Weights of a small transformer language model.
Architecture: LayerNorm before each block, learned positions, tied embeddings.
Training: a variant of SOAP for these matrices, 97M tokens, 8484 steps.
Each number is 500 + 25 x the weight over its row's rms, rounded and kept within 0 to 999. Layers, rows and columns count from 0. Numbers have three digits each. The size before them is the row's rms in percent of the matrix's.

# layer 4 MLP up, 384x96, rms 0.0955, rows 50-190, columns 0-47
085:485499504498511503529477462517503468502492490484481496541486509530479487532436466527487495478509465508542486523497490492485518493515555470475524
112:505531500495531527500547512505457538508460485511507500527526512520514497465515468474517507492495517452503468508512480511461474472529517466511476
100:508511491523474531515513549554529494494483529487506498511526490449548454504518529504491520516484530481472502520527502481499521475470517474513460
090:496519512478520518481525493479524515493486480515469493530462517470513474496506470505519534492494472474497498490518530492532508476467543498534478
096:523464532503519506459502484503547524497539474440477481506504479483498496511488478565543515552515492524516549461465502467471510521505497499485476
108:528547474497520503480502458501492515487439491497464526501518502494500491496462484524491588488481520483502486544525482505481503480510506483472515
125:489523528493494495462498480532477467493494523478488504498512513484515504472495461475484528483465464512498507509492531494503469449468526488514477
090:521522490565514513504512516473536475528515519485470475527499506529486526506528513492478502534496511476520504486537489486488535459484553497502528
116:531500461494505494448544514511499444510507537460544536491505525502487494517529456507537517514537499500481496520515513513481528454454499495505521
095:529481490525541473498563492472519484487500512465502522499478480540504530485490529471496498523490508490487456478515489453504482488507467512494493
098:511521503492515533511482485578502471479541498516523517493541477472476525486511492484505530494531532472509557507496499497546486455506534489525512
111:554509498494476541487489533538517494508462493515493519507506502493497487529524497509481473543496543510459469548527485507544516490495517506502482
097:513489553536503479509492513492513463478470491501513498480532472530525522494520483484506483485516504490485450456504501477489526544514453494533499
087:541528503470510508502524467490531510494511506522467526507520449488506510520540497525500465477493482500470514520477524537542495483476500513511523
096:486545521508525482506450529495509480530528492528533499534471487490483502502541468485468497486449524504470521485502517481523559485547535481506487
106:507508475497493504439517517501509529473538466511505498481460488518548537529481460552518518535461474503524506524530443521526507481467490506508521
092:533494487517524478470504459471499462509504476488500465511482437523471545481508519457467493502507520489488507488528562507546519518524492502461474
099:546484506479440467529495485533532528494507509489538465494454483533461493462455488492515535488506512514484535515425519506511469491508536499489487
096:494482488500478505506435472498520539500543532522490495497484519539536501468438535477502514491486527515468496475491448494490476499480494506526504
104:528477470508468536521526480546524563469517497500499478517493496450517495463479511515528485510466530536517452485486528506491522513499481514498490
106:486516558496517475479499555460480477483514534471524482513492509487536523504509489468454504509499476526507478467512508493518468463489483473557517
097:496495508496485529507511467491452506485532533498523483525515460511488495525468542501507509507484431455487514486522493454473493507493543473508522
091:507513530508504541502510521539522481521506523433481536508529480493548522462470476472509494462461501484449512517436480509499503528499501489440485
109:517509471505512470510492490531432558518494474477454474500524507491538443491483488470535517476496499502485463520522478515527470505483567528533456
108:545495554514501534485492472455508518501499528514500513477506536524548489479452480570481497509480531537527495541472460523535468506464521446507470
101:492535537549500458472516506529538473505456509503521441540478511499471500520498514555531458484511521503483501511517488517470487517513452515516517
098:517502544482532509502529491497507468470503484522499487558485499471521531536530501551508490469489441482490465467472558526483516503487495487453512
089:499501452510451517496484490481493524517489502475497520509528521451491483488491473547495523481524497467506494500495468481517483492529481547470511
105:525547525479496480477457497502487485533485504565450476471492505493507529530464500461501463510487489511499527488502521501494476495516494499498560
093:535515489484477507512481437511492503488506489519509542555532482477543500475505546477488477497515479473521494511513483484481559488488523474480554
078:516526517510500517487508520514538454523523531506464458506481507480535528481472519538495499483505566515503493541479499518492479498512496510499484
108:515490518539511526462461487506521480465534523488506462511464503487513525525504508492525457535486505484466522507503536495442516484484502463540514
095:482496486511500486478478486542525489536514517495492527486459478508490523529518475535487484482509519489435499473498446496468508483477480529543478
095:502487520528469520543564499517483468521463501485488481528491495499473493491492515494504540512469499532527482496478509482492545492523484501516457
096:489491505476532489477501522540494529565531495473500501444513540487534546499456475502528528503515483484448495517512485482537496479493476468513508
109:517481485564478507462495495490532507488516518471443494504505515548549546470451533534475536555485514502516486487507487506457535515477507486478501
107:511584491508520517527510459549497491468507474516487515531495492524485528514473494539517480489518481482539468456500498488521534512535492507496547
102:495493499498497512475477457516524502513500491523534510463501494502481484495479544497561568488487518487468511525490471538463518478451486472499507
104:514503473462496506503516505489444515481488538489550522490522466490510490489514460463475515491526489503526497456443469514504457509529538467528472
092:514490505493469507525519522539511492500513502515488473500521538543541462494537497492534465533533523488473527525502485458518477494461517496458504
110:502500461468516528465516506490478480507478525514507526539503516487497438525502490527534500496518471523470483505474505480533488475481486471515502
111:488537504515488498462465485466475550470504484558502481497473493530556480519523521534493507502471509507489513518536513530501568476549481513481483
106:509488471520520521479529512492491498527477472487509460481487503517514497502491483507499529469508510483461481544547486499503477518502515459498519
109:499506462484509489475515529511530517465461464508534524475514542527530531519491491499509515536452481512492554486460492507506499440518523466508484
126:477476514546522475477480490493505536522495478472470443492496463443486492532535506471527529491512498523520526471465491505544522473502540522529545
104:479560550526507483482490494524571533455472511472474526488522524468490486505503478527459486507498549502498517509488511491509509492501508504497523
084:488498462484517521450484494496536484557446471506488488558468508479529519524512470478507545493501509530505508513530495490508458510459510476521498
097:518498518533491526524529493451523528523512473483512499508485500463483508508495460487459479530495472478562450462484497499542515508532493490477492
114:479517500538490555507477484496507507545496497495524495528526499469498503562528544493482500529512479489506492468535507459532540463447475517528479
080:486554496518490495555496541547481520518482539504521495487493529495513499483477480458511483517511550528498478467487499517506494548530538464526503
109:529487516494485500540525471506518489526521521521504519433510518468534498509499536538533479467520476523499540457522472506506524500507504481502511
108:518509429522478502489504506478488534504468474527514494454531522494508503478464480533496502519479471507489500535523491504490447505469496517539519
114:499508467479505547495487540522520488494459500474506499457471496477497531543510488509499494523460514523502485490470526567525515482478496485522519
107:521489517537507514463498504520489500439520517471513499484459496446516501518519555494501524561500521513521466497495521568500507493457502524484510
083:550462524464462506485476472561488494509483526476459532489506523511501428484527511495467503521515478507455475507489531496452533525474513470534457
100:494520460494479502460510522519489505493521486534458483524486502483499464524486484504532492488492497472493537457461541546493440477521504526487541
113:501485494484484512513507485448502478466548493550501445495531491481480508491483528482520536503531472473488473524515476495491529462479462479461547
109:463523490501529495479545507530489514504478469533521472476500548544491498483514537507514467518502549520535479486468475543492499482454513493516527
100:507497521522458495473480497484477461488502475520475521505539495469537453499510461487495457458513478492465518509484493519489515458515510518472487
110:474513500520484512474507487498527487552514477478497507476475472479500480507536474499496463509512508506474494505444455500502497487547511477496484
092:503505489511482483499491519480546497523509547479514478490501520509486482507536507492542524530512488532515499505504462440485522481527506520484497
093:522471561495565558542556480503506517493491466497516531510502517532462511506428540498523523494480461494489498506525506515502513504495494472482516
088:505523518512512507501504511530514494552471492479479450518529545516499515463508474466545516514547548481469471493507505483474477494502492488567481
115:475545545486504484512542508501480515540474488491534541467529514512497491529534501465515514481519464462530492513464516489488490463469498500472538
109:471501473483509507484482482505510504487497529512545539503511458503508505510509488489531567517515515471459485508551496536491509499490420524518460
099:497549481508550530484495501485462472503494518464529492502511464513480505450491511489533496506525517474467511473496522571539504468511490512481513
110:505509488464505512506546494548483566483524471486501486516492508482506520480499455496524528509509467507479528490488523509480452507488500487535529
090:489516505493473491457504528521500461511480529508541542510536486504501509475484480514538476509509547485489453478506513481463523458471482526530470
106:494523520460524512466461515483541542491479499482529498546484467483512454481489516532520519501511459518508501477478481484510511488521496491536521
092:464520502504490473556505499529497494501497505488503484501491512492466507442480478496502480490467513542535543532481495516505486500480449480479477
068:507469524457481524514516522505503485508506511531548496502517514499535512512503479498513504483518476539500513506519445513468525492502550462469507
095:542490490502502519508497507506523459480463482516543492514510498489509564437486494532500516485511502524488452487519481482507453485484528491502485
095:475483498518487516478514449523495454490506534511518499525467499527536490527480455540520472503484484473495529551477537510474527496516504522502527
084:526491500484541484545484455507500492437523529513516516503489527517525555505508464532514473476529534473492541517505516516479504443453475494540484
107:526485487522488533499485506472456459521448516517482484543537520474537507467573540506513516510512507489491509502531495518502512488459504522513481
108:539459525531469520474494462503491503533473514544483477501546469471501476507535499498555489470500512505505468482516477512508464480529530555499473
111:490526496493465525480516496504495523505496502506535495476537479549508429514487486499539514494497498458449494504530504481461491456526480514522546
111:526517483501442515482502533516477529457514487490550481500468474532570517552519470480488503509500486531489488515485522470456536456493520488500472
090:524525484481543492491507535520474459455497481532505475503506471514554529492483548445539510498473539517489516449495486512517549484469456500534446
109:524514500510489503469535503507540504519489477507527523511509506508515524484531431535540494506466458485502509481497424491489535499508486536474474
069:550536487542477480526439513515496508469548511505521538546529512512517526529470472462501534528494472481533476522546479495525493500487520485504508
096:516494461489504458508458460467498457488551510506500510487477509507534510522491486520506498497540468527485495512521488464475516505502463520485532
095:475501517472492492524542499515506481537529504506544536539506511479507554496503492498508493476462487485493524492542521476473536479465534526442505
103:538469451480509484478477480503521500520469461514531499467513479516500562495513474475451496489514499505541503520503473489532474463507541483512488
088:483509530506447445541501494506478532530512520462494477493492454513507508505484508469479468523479507505543500503520513467528539512529501513503533
091:505484537515519539542502493517533511496463484474530534480546515504483521452538495496469513526484491532522436469483513495489537528480514530537507
094:520505483520473540515452469498515441497508479512491497526519501521488497502512502486516518524492493462478502531504497501492502485490491461491502
093:484502492573460498506510523496453481496526471499498473515474519519496460512514537490473524522493474491509512521481442529485497491469523526505477
094:533491538515476459515514501516455483517523534478496440517492515478487530506510474424505512498506500503506499510524495502503455490517535536505519
107:483510478523553532521564507525490510552543485495435507493528500489529481500505514513482492503522466497467503509513473517517470545562503509474519
100:522461514493468498481554503488475528479478454473482474493533521486485533442489497475507459528508508516515501514495485459504547474500477467473487
105:493526474452468516445500525500465541518525487535499482518512519513520469524521488446522498537481534468524539518464469479516497457497506438498485
098:511517500530530476466482476503525533554461483493511533496520497511474434540493532508461512468511517482494498531520496518543460481481498528516534
102:512512507527513499516507507506518471513504459495492519530476466494459528508491524531492530486485542475525454484471471460500541471487494474498511
116:495519526504516545473538481502521535481482478525467543488463514496477474487509534496545498515449504507478530496473461524459523474518518500480496
080:446501476506509509533471510526482477544491501511486531503486506485492563543505465522509505485532502476484543531478499481514490465517488467557444
093:502454527489506480501506513526505433500493490466527545495525503512512491473456484531512503450509490516510484505483467550467526489480536472491528
121:495515527494447495496494461500485526520509491552440503471528458500511495537470462505484477488448461546516530519496467503518518473521555501484527
087:488542521496519524501525483509517463503488505477501501471470502536473518485483494502495546526495465465480518499503442450475480526516487483504561
098:564526492497471481498526493499521506514522503500458516483525478434482501505478489538518442509512554514509490467533495499479467482509522474506513
099:537511494496509516499516545464534485459484513452511505511459477508533495518494458521499515539506519460502495541525470499502525485492497529556498
113:515538503541459525521482475494527478527487493489493467509543499462516531487530534513498510497483503485459497540464493442537495497437522481474479
092:521502484524485525464558517483546510522459535471510506493514457451499503460464524492497513537478479506497472513512515532512460513475519531523456
087:488535499523484518508490539481457446476504514510487497501460510508520513545511508511466481512467501561537521512488487495508487476530504496521508
081:510516505510520506489481497486550455495504509497506499466477482507444469542477504497505500540489511531479457481518470505460497490491490527489518
083:476505478525522501521510440502487513522488470535516497501467515503537518496525492495530503471493490521451511512471503478464492461477485489524519
085:514533485529446508505519493508517516507458500490522514508507533499484520474463496522474537546513472545465487514499464493532507520515509518498456
088:531523481481468512536487497506492473516495481482460453497517511493467485531500501469550498516488520514499452533500465473522501447522522509487498
091:481531501477501472520471507491494507520509482451485483539523498441510507499484542502484490494467509486557437476510518503494546497511531520471484
102:537477504511476492470515517500502505466493470521526508511474493470523483513486511571496484507519523456479490470509486531479537509532503530487490
110:484524527498475528500474480517523497507488526508498444511467520497488507510469450524493492466502533497467476512496494501518497489493540482496506
105:481488507492531490498478529523508512520521536499544478513540498468521503482470464464516514494510497473482480500526539515509548512502536507496484
092:510535498520521528491445517524535477524495495479479506497488497504497490511505510515491461538484551503484518504537502516516554480505490508530473
114:524498524494503529502471439546504498491502532508462472490515544479504491473524517494482515533499519522519485488541487515547487490472509475525526
102:510509479498526530541467501539512488503509509471513489493522543494490474483515502502488520531574526497487486473490518523512477505518500474485486
100:489515481478512559501497524573515529519494509526503468503483489468490494527470519492498549519512476523505512465500546491464466493525507469475502
108:513506479473462447496544468463486555507491507491485498517536505527494518529426506500479528456498497461492522508491472523523505445475500466496462
083:472502518518491485513508537489544482476467468494505500489523529487451489476500525545509503496501502549495483514509520549516499495565460513557512
108:534528500517497487472441488527482497499491527475520503478481468486532464483481474514510481503520499524540479528517512535469502482465487539489465
107:503463487530522486504511518512518502479419498523500526521525475470547539535496510510504495500533493470483501497469500511480530483498486459461533
102:522501508491503516484500501520484543513504482526468491479526515494504471545563509533484478550455529527500511476541510480517527505480500487523485
084:514538533528488495542477498513500468525498482497520510504507525495525504506521503536478473502531521495494488474524518580486464525503478486518449
107:501457495489525515494470498484515522503486464527505460471475460476514506524525503458527513459494489491490512482517456521506490474518499456534471
098:497494556524487495527503496491477494538448484475478503530503453456527487502479517503553520467514521478504454493472526555518503488523473500513486
094:499557495491535504501490458505502515516497498439510490519468480507453537514518460474519498534506505509500560504484488509463499551501511500481521
088:547496508505555524481515470502474495524488518478490534470465503507505505510465508513496505474526501526482509481486490513467503493491474492508517
098:474491501500539565521517531497493494509496539497530496523518516462509537548474528495482512553511537518475456514499478512516508496464483500532476
106:574523504509482477486509498480489517502490481548480468510476502498505486479500494453515494513487501502542483457479505524516533475573520513457450
112:478468487497520492533492516483487548534491503499478470530499482479482469544534502450489548516516481513538524473479503526496476537499525510530484
106:479502502510507502515494503515552482504543454508489475485498493455494474480489518520492563539469497544494528489545496496511513496498460525476527
100:522506507511481551492475504510514452526468471496499556494501493468536520492494479484476509525494529479517502487516514453508521506535547488497496
105:474487492466510469560526533501512527466539499487520468526502522508512502506510495513505513503500504518522520495500494476533505488517517512498489
089:473526489515487498565492509505489460504457542491477498500467491469504537483481474509481452520514577542481487505493534504496487535473493471534549
103:517505504542484506518545538473472523485514497528505515482501505531489506477475518501497528550521516505501491504538475522508469435502499487448476
093:507519493497518472508509485582529491472545503462511452575460506507493522501493531461496511517513543497516520468539503506476533493512479498477502
104:522500443532497488468489473499464477496485493491502529498480495522491524491510528519502500514566520495493510488526557515529489479471474489509537
114:517514495488512504489489507561513489462488553547518508478540474478473519518495561493531523484478459471494513489515518508483509476526472565534498
113:511507534497483461550519474532535484464514530503521451486500484523532499474517519516541538526456499548512494496489494514498501448490473513457512
093:476505510528521488514535525484468511499503473504450537487493543543538512459502494493488467507514493557493510449474466500496501540497494459499528
092:476527505507515528477483523499470485487457528504493492515530497518531540441509527533501489511539495467455481503483483521507529496442473469563478
123:493532479501488491540512482460456482492463467516520529543501489509504491488527513503514496479523511468503523472457464500491519467474533498576515
# layer 4 MLP down (transposed), 384x96, rms 0.095, rows 50-190, columns 0-47
087:509511516513544482456530499547517502505478473471509487495510490525483474543538527505513521466489468534458532518498482490496513507504446471507478
114:506520542549495529498519498526494488498467473457449491495493551484487489450448501499513474447497509518537532511490502512493497483528502498494485
097:456505518499514491535480482467528449492493487489504485484486538511477474497451557487452512538496517546515486525502489518530499481468540447506494
094:512515467495462476511492489533505470516488535484491514514495498459458485469527484500489515468500492489511470472484459531468478475467499512484445
106:507555495481465514512485502499481513509508499502508465470478446526503496509515487505507501516508518507460558463512527488495499500502526503523475
114:513522494520521500494476500462463516497510503569514484513510519524472484479518537496523550542480536476476503484535459543520511481494487471539546
116:488502500477460516542469515551461502495516520508500498486519514493457493522501489505506474490470514519541545503501521477479535497526507461517566
096:507495514529526523496493512488479507528511542465538467515503452502522530474496504481484505518496498469514476462483452489522509484458498497491484
116:504452463540520493507517524509504506498538527516543517498491520507475521486532497485499465471495499505505479507530533542478516479494454483528547
101:509485472477501477508508457451503504513565493499515491498446504507491525515486525473485476469536480511528475490460468490520510521523488514470468
088:478528489538495475531510492500512496531506475518512474534526508457515532525482535496489511453470529521500437528527488506544499504523471493488549
103:511526514469470539512509500542435483486518502491515482470449481488512557512520517482514506502514452536498476500470496492459463503518506505494479
097:502526486494515452510511465505499519472537466459556501466511480513496512526456560544489516508538488492522488547531503548507505527516491519498514
092:556522488500516517492524485504532500514486492472529501491459510484514530475490525490541533485474480452496480511495487474473468516544451540502462
087:480524521541504483491470479511508488482481457482522468485489462483554523485492542484516489488504494499511474509540468471489478497507450521520512
116:508454472486466559510519543471473486531510505546479540458467448517505536498496462537516507514495500469490513497487480528501485538518506510497491
093:462491526520536504510514469467529499484474503504479513539475470527465545516485501527489485446528511457506448490483504512506483487490429502478469
090:518533485532505526458520528512507505531493488476510554529475502479524475541541482499503480550507526536484472502499492546485486511541477499528518
099:531516522503471486464506507509499544479480512469516508520477474476537465524483478529520500472483445526496514497484567497503471499518529482507475
091:526494465530474476476501515491476467527515482498463481449530492497526497544496490529488534468487505511494514541459533494500476477488507512483523
106:467472574518527492564514471491496537491512540541471469475512484516528492541501512516498475484528500511516452507479558519515499494483494507496514
083:448489538540510503476500479480477510472530501474504497488481568488506527539482480512512499543467537535505526565528521536480492530531517536526488
086:525482497495532492477530522512464479469441471479474497515508531476511457536497501516494487498520484502498535527502524524474515511515517531519487
107:474494541538502493484511459564542490474530530476505433497461478528504517540501525497498487481508484505498486518507516493503482486492515510444503
103:510514508502508484506515479510477512481516460497548507465478501501506483527461470472475491516466500458499508465504481484536548492544499513536525
103:495507502488512462485511494461459546494507487480502484535477496499471445477560533508506505493520488501534519476480469504473460508522481493512505
096:511507459469513479464473490488488508515495513499473488484475509476479488483502501475550489493462512544482495485505460487504474524487474515473507
078:519510508483544462519456475555510494512480484499500502482533501485487540450507536470489495503519493522513485479559572514542528486485507486521505
106:494527537488477503491504510526477496515513560501515526534495532495509491451506449497533523501499528489440529498474480462526536501479473490523508
086:515480496498500516464530488473498525519508507484531506481472511515501477509483508538495477507521506467471444546480484487456471499504505543529480
078:489498483510518504482504501496530506489506562500495521537454569463540424489485503528521547545537538485499490511510453521497496508519537480526464
107:481504478515501493504474456491504488434527498478506461507492450479526504487500501513477500529492477538540448456513476514503489464543525492485533
098:493513520490493504466510510492513508530503491509465434453475479485459447543518520510500494505512476561456505486482536522530470494494466497486457
090:540489503466474470509495497491508523520493475510452516448475544493503530502507482476462452485472519535516516467479523488481473522522540467481483
087:497466512469468439475525488471526482492516514525528494521479532519510491490483539487530491550496484536515486479487459511497501503506494483502496
106:478455553519511481488471485540469501527467486471503494490479563500512491500492534524522516481574467542490534525519504496511526497504518496496516
099:511492501481498508509464518486553543486487520503485485506514504514501490497510459455480520505475485462523526523481539490441498490479499510475471
090:504484485475514493489473495489485500500508486499514461462496515485492496520499529505498507496478526493467556497528519509477463493479485488500508
100:472492529505452486510508546525541528492519477525515475496484536475489502527497532559518517487537535472487468518492502511503516497505508507495483
096:496492482476511492508503522487502500463439539460468461509488501533501504500511529490481476462550465498547544457478543495493459529506448482484515
116:515499488486549531460537501480447497484458444527510493497482512471472481505516478488479468471516480504506517512474526492490491508441496478504498
124:521448477539480527462495472509469514510496497476484504496505482484503527537518494509499499518547519492469461461536490515505500512513477494521530
100:469530539534498501478532531515519502510515460545528513485452503508516494517463516480493459465514515550485523513503491527520489511521525485558550
112:489491518470470507476495471556538505457520488514551508511480464524454498517475521491462498553515467493483502492445523538520476463508495477498452
138:517509477471473495556498532504529476501500510459505470514478506484485503481532504502482509459484511476546519438495526541502486477505471485490513
094:527537459536546567493500508467478485504523498521460565488488525473515503485496484529520517479497461488531496498481448543504492476536517513528509
088:479461457506504500520461526481538510466509521533532463529513473499490493489505485490479466486497510503517491501536504483501503513549568535467491
092:502537489512497465493547502518471544502527461456509525463477506458512461539499507526469514491509505490540487473463527492518546524498473529479449
110:521498512483488491509492458520510512505500511509493453492481462519510500485457504501515557551478532503532454529489547513488482541508502526457503
081:520488481530503504508502514508507477491507492521520512532479524564509497491507481517494503455526512528507514521446448472496515514467506505514517
115:489480517492459506492529531514503497539501469527480490480467480499527493447508490536553475499514464540488533494492530516476567514491502488465479
095:510519451540466494474502454485501543525471521536481489472491490497511498462528475510502487485501510475500503524536476547516492515484475514533520
109:526522516508462448456495500567554496484497498500487446548539497535454513515499489511493557467530500489445495498510480492477525494461487499498493
104:523531511495508497561492532529494466498513567529552512502500511528478500500500461495499537507498535514456495496510477518479476527532506444526525
080:457537510529476490530507491520513490460497485506514495470460504486513534536492512536476510510519481519489531466509526479525460488512473518475527
099:459466498462512436461471485515493461480477491523441516491479447529496528481503485538511492493464491484476510485513514467517472508508511533454518
109:497496530492536495487479500480501493481454489469536489519491482509491542501511495516523491492526511521502488518526521492502487510532517521447529
100:456518496491521545537484535528519470518462480480489538496503527509511525495466529492490503513546506509509550484449482523524538515527522460478503
113:529513500493523554522460490452497513481484458483508486543505479492471496481495480508521549479507455508534507468509474430500499491536487510511519
111:481546504541534515483503473483547499519527486515476507495539533489486476488488481512502484488554475518487491494456461479522495508480489461517502
101:459497511493513524491560525465491492502486512487503512471485468482512525541486489549520470466478505511502488498506451486510435502515486544470480
081:498497502516540501452527544436486536491527489498494489507512528460511503516505507494515490506487521479539490521524454510486529513506483501541485
093:485527517439517472499487493535524516485487454516488471496484521476517489484541505480526488542513507460494448448536498485465514494495531496535490
109:507494471513506472484500491510501492515527477535456481519518518505451480509456482486520514511497523525523533474531506513506489504527496519508527
099:523517447516466503498522481530531461502508497493539492522490535487543476506486478520539554486497503457501495495486484521529506486484496505468472
099:510480516453491532502554554502430513498481498459488476535535485514531496531508485468525499477493519459511485484514502489520474482494479505497507
098:495487529478475478477449471506501519509542489522509475489546494540521492517463500523502480478500527518486532493496522483506576554500458523519483
093:490515490552560536462514475490496484469525516498561494497503509498490487516525499510518521548505533460494476520504498487519473505526488489541521
110:535526503485531517469478513487535536528519478452508489498493493515472531529490507507529523520440452459528502462529504517483511526510475490475474
091:527444476509469505480544515495469454533517484503540511493487510477499492507494518486471510524530448530523504480513494498533528496465534515488452
067:494538509440525466535543535457438527498443521496484554513497500512517530486495489529486471485468499505527504490501486524462471471519501482525482
092:503528558550500491504517486493488470480511538519541527499524478526547514501493460504511480523491505527536502505520533516518445484545499508526491
095:485551480469516484485547454525481541485493473520502495513502455495517481497458475527498500511468457471521511529455516513523469471491499501496532
089:480493461477559511520501492495505500488493479516513524491530540501477529518496514505537529527547486490460544516523478487481487489485509484541531
108:487470419509461509472472499489474500478502494524513522468460540507516536514524495516506507522434499524478516478516491513483496498494521477505508
113:474478466487489474510455476506435493521511518506551494497480518559524462487467485503492538483500512496498526494468528488500524517531491514518513
125:509489560551498521491508502496492481499493452513522448495494533468492516477475493470467491494511434529521516524460529492482513491501526456504485
117:521495532578479493512468515505506458497524504513453536490519506523530469481515494521530479490549526503548505547527524533509510509451474467503501
100:513533515496478475519517514415529491494487497548482505542503472493522519517490498526550523503546467482478512489482455460505473474447537487499474
111:461483490494491521489491516475496493500542508492523484527470534476499487487506471547489548481515477505519493475516460462529459462500470500501511
076:517547509497486528534510489526497543488547538470499516507476532524509491538496493444501521541495480457547498544486512526486525485510545555484526
087:498457524470534522493482517511535524500518491489473492524514525470500473484469499470480535539494454505541536499519503526515551468518534527510544
086:463516521500521486501502510498489499543517493492459508486435513521491504500512528459554470514536516505527505478520516516513586520493494492521546
093:450521485494525529553524503542467481450527556505543503494491531504486500490485515534515477483466510508497483482525508547527535503513518499484524
086:527490463475524475481504458502482485479497496496503542514454480477494512516550530523537511469544472472484476497521467511519493491485470507500508
101:501483530460489528518521459485501495498496512503491508509462492530528520549491450505521508500499454471501549512509538464496492511535503490459486
092:503510499528464514511487529509479532498522457483515515517559509522504474499521524460502483475502496541467447501529478472472486487502514515474487
103:528506516467470514469527456498513500519496524456493462507499495513507543544494486481532502513503483518494526522515473482503476455515486518494511
096:520514497472531470486489510528492456473493479499467524457477492492504536519491486515497506499492527517538497517490469507512488521499510504554523
117:527530491492486509521478477480481478482522595510506516487496497492427505514471469472520505499476456513512547518531516511449511507501508509465468
100:517467484518535513448550492496465529531515481522476470484486458528517519501481528490463480496500511515446510513501516458482476477484489514515495
109:502505504507514503540492524460489514540501504495470478515469471462499495539518495474458477486509484506535546504529570515513512511551433472502508
084:443512504530483465479541520466506549535505507465445501482532455455507490516489497489542495497464479477487526506526503506489479535515498475494466
111:494493505472459527502493516458468471491466508545454476494520482498546510457482536499508527543508469489512514519519526493519552531506506515516475
113:481476554495563515530506492505481475500542509470441495524486494497469543509526503512498494459515536463498518487502496497480509532537490472485500
087:510506514466473463512530511518510528541512501511474567508488493486489474529522514496518470496484447480458501500506498531524466513508456554471512
085:498499519504441470470499506496507512522479534483470475452523473475501474512507508530502497526463547488541445498500530504454523510538467518476535
110:487508490523513467482510512490517476491505472504485506518499491484528465516535478522512445567509505506527455504503515525503528509477554484481499
086:502487510473463458466493455519530543500509549455507519507467489523498507502478503492446493471506508517515508498522515558428485497470545492492458
099:455502506470487474506489528505493513435505532479492503548483485503485499530497490495558508510477488537473491516508508512461472501502454501532507
099:524498488552486463493514513516476539505483464484521506477493504507474471468481526432502530528433494481524490481501479544447491487534506533496505
101:523546574551478540503485496524469514496484484496513496519488520467488488483466539530498472469481505485495488532504492484488533526460471454531516
097:541540488483528508479480477526460525493509522516478512466517502523529470510545465491519489526467485480510548509493491507512498514473496521510498
086:434515464518507455473513514464491513486497495525526489485489488492475486514522488462508537470472535494496531504545459529527532525515518514517484
084:464451510527528508458502492538509527524472481484499526478506482513484477497487542477511509545475498473480563559525502486483473448458477517476516
080:470534476490504502485415511515488521477483528462509521506485512538464518501495510511425486495527504483532507530453520462492506504499472522516499
087:472529491507487493506523491487493505524459520480489503511476471499458467539504470532466490505484405516484496504504475536501510506500516466509503
088:522511481519497501465511526489492506536501459454500518496463528477488459464458515535499479488497462515497530522517543499507515512507528491491499
103:520499479520514503539506468488454512468517521544506504535515486519507488487495465470465529494548489516488487530512481453505505445484494516505508
108:514503478467463507527499523471474504469535516484490499515512507536499495510484501490499518539561514492491533495515500485486522526516504522480474
103:468489512527513532499491478458500501454522504481493506523496503536492517492458481476538518489520534538455524525473532502523476492482548564482488
109:531542489502494474507518534489460479465494465511501565486450504502471482495519550548524474477514453514534464474467494495533480479498505523543479
094:479543501512517491470507487480484465458468542460534483503497474472488496505479482544436473501464435502498479480505545493514485480524527530485442
109:518491508494511493507541469494488482504519457511520491524456478518484554502546523512513507496449493480524500504487533499492456496516538465486502
095:492494493467544491508497455464517537512503475507489464504475480528492510504514510492519514504498507492524453518515520473504517491496506500486526
090:468524542506527479536527492478472511545512472506488488499507488499487515486519500514504504504518512525515462480533515494527546501507495461507477
104:498490518448518513515549555491505515530439522481491509498472524531488498481528516458458517487509502458462475504511501447505511500509488485516532
085:475509514484530460482484511477508518518493500511521458543466506470513470534478503539460495487516515457476477494489459532543477499556507546463472
107:472479527546521535517511506503513567485499475489518465471456466494548522489478498504472507490449454518479454473504488526507482542534488493534543
111:522525522512493514490514513527548508485498550467531496510534477526544508546475477510448473526532492553530479493512502507504522531497513508468477
101:545500492483529500520516522452520499478519513434490541552458479499497504476493515514492484455508446533513502476473523472517523492495482526491510
079:468487489510524482526545490516502493509504457510540495507478498535465513494544468503510465494462500509496506500522532504477522522460467482560516
120:512476505502516521518511495466456485485474544497481516464477516508479457512547488481461514496456482544496521541492551482451497479458481526515493
106:491497465459518510511447524450504554471490486511534468472490480515472487514522470501460499525437472508490512481508487503477464454473499474478514
097:523494468488476492499491508484498498470508478517489487463469517506459539480499454499501502520502511483505466475483464517469492512527529453471496
087:479478502442539476501530482501485478477515493534512466517473485529466506499548517512499482520516493517491536505512524480512524472490508483516463
104:464469521550482549493516506515481528501540538478494471516463514498498489498495522501536562483508528502470472490515495529485485508459476487527494
110:466508583496487510513519499463483528502508492529487466488494467486538500495489505459467482534477490488490525493500507518459552490465520526472480
114:507478490544486544524518475481525491450521522456506495478516542511511516501525506501531528531545498537525496510516495525509470452502506486483514
099:469483506460490504511493486512487529531533522545517455471503520493509487469507516531494524479532534470500526518484512522530481483474500546490478
095:482536505533511502471480492524464475453470500503504494530500498521506515520448515511429458523501536524508499453472476481497488494502473463462531
103:471457470549509499469533524513497523507481515495526503483507535525558537510528492476499480481534466528465514502479479518467441519503469546497511
091:510448510492489460458513523491512495530470493479538487505474509489434489511449528470460502483481507528461479516474450515517529499482490541510501
111:529486510487492495513471498474483529463508512502556460496482486528506524499547462508504496492495509474500504493498513494534500479520486496501479
089:472490510494517501486488493503490471510522539513503458503462511529517502476488460526533479468475527470547512501531453498500512502458476522512435
105:495485488497559457453548491501459522530544504500486514513507478505465453522493519487476516464551522519512462536528529496481477488493497484460476
120:481476542553498496488481489484511502494477549478536540531526502502531473483498483461477479517541521463513475532472477515493517517487449490469469
104:519551460491516492503548496485488472468497503497457473511486492452456454536481534490501486499472480476495444455561503537502508497508537491503512
096:529488518506496519528504498531503493500527505497475526505503520535529455500476501525480549500480494510449528510509466485517516470509459503495509
104:520528514462519478489489505503492503543487511543495494530498472521468515471506519507495541516472514464497479562480484545495445471485491477475461
116:489510521512524465533472529486506528488513511499492455527528511550531490498488506518527440473503483512507504452490503448507548466473505515558507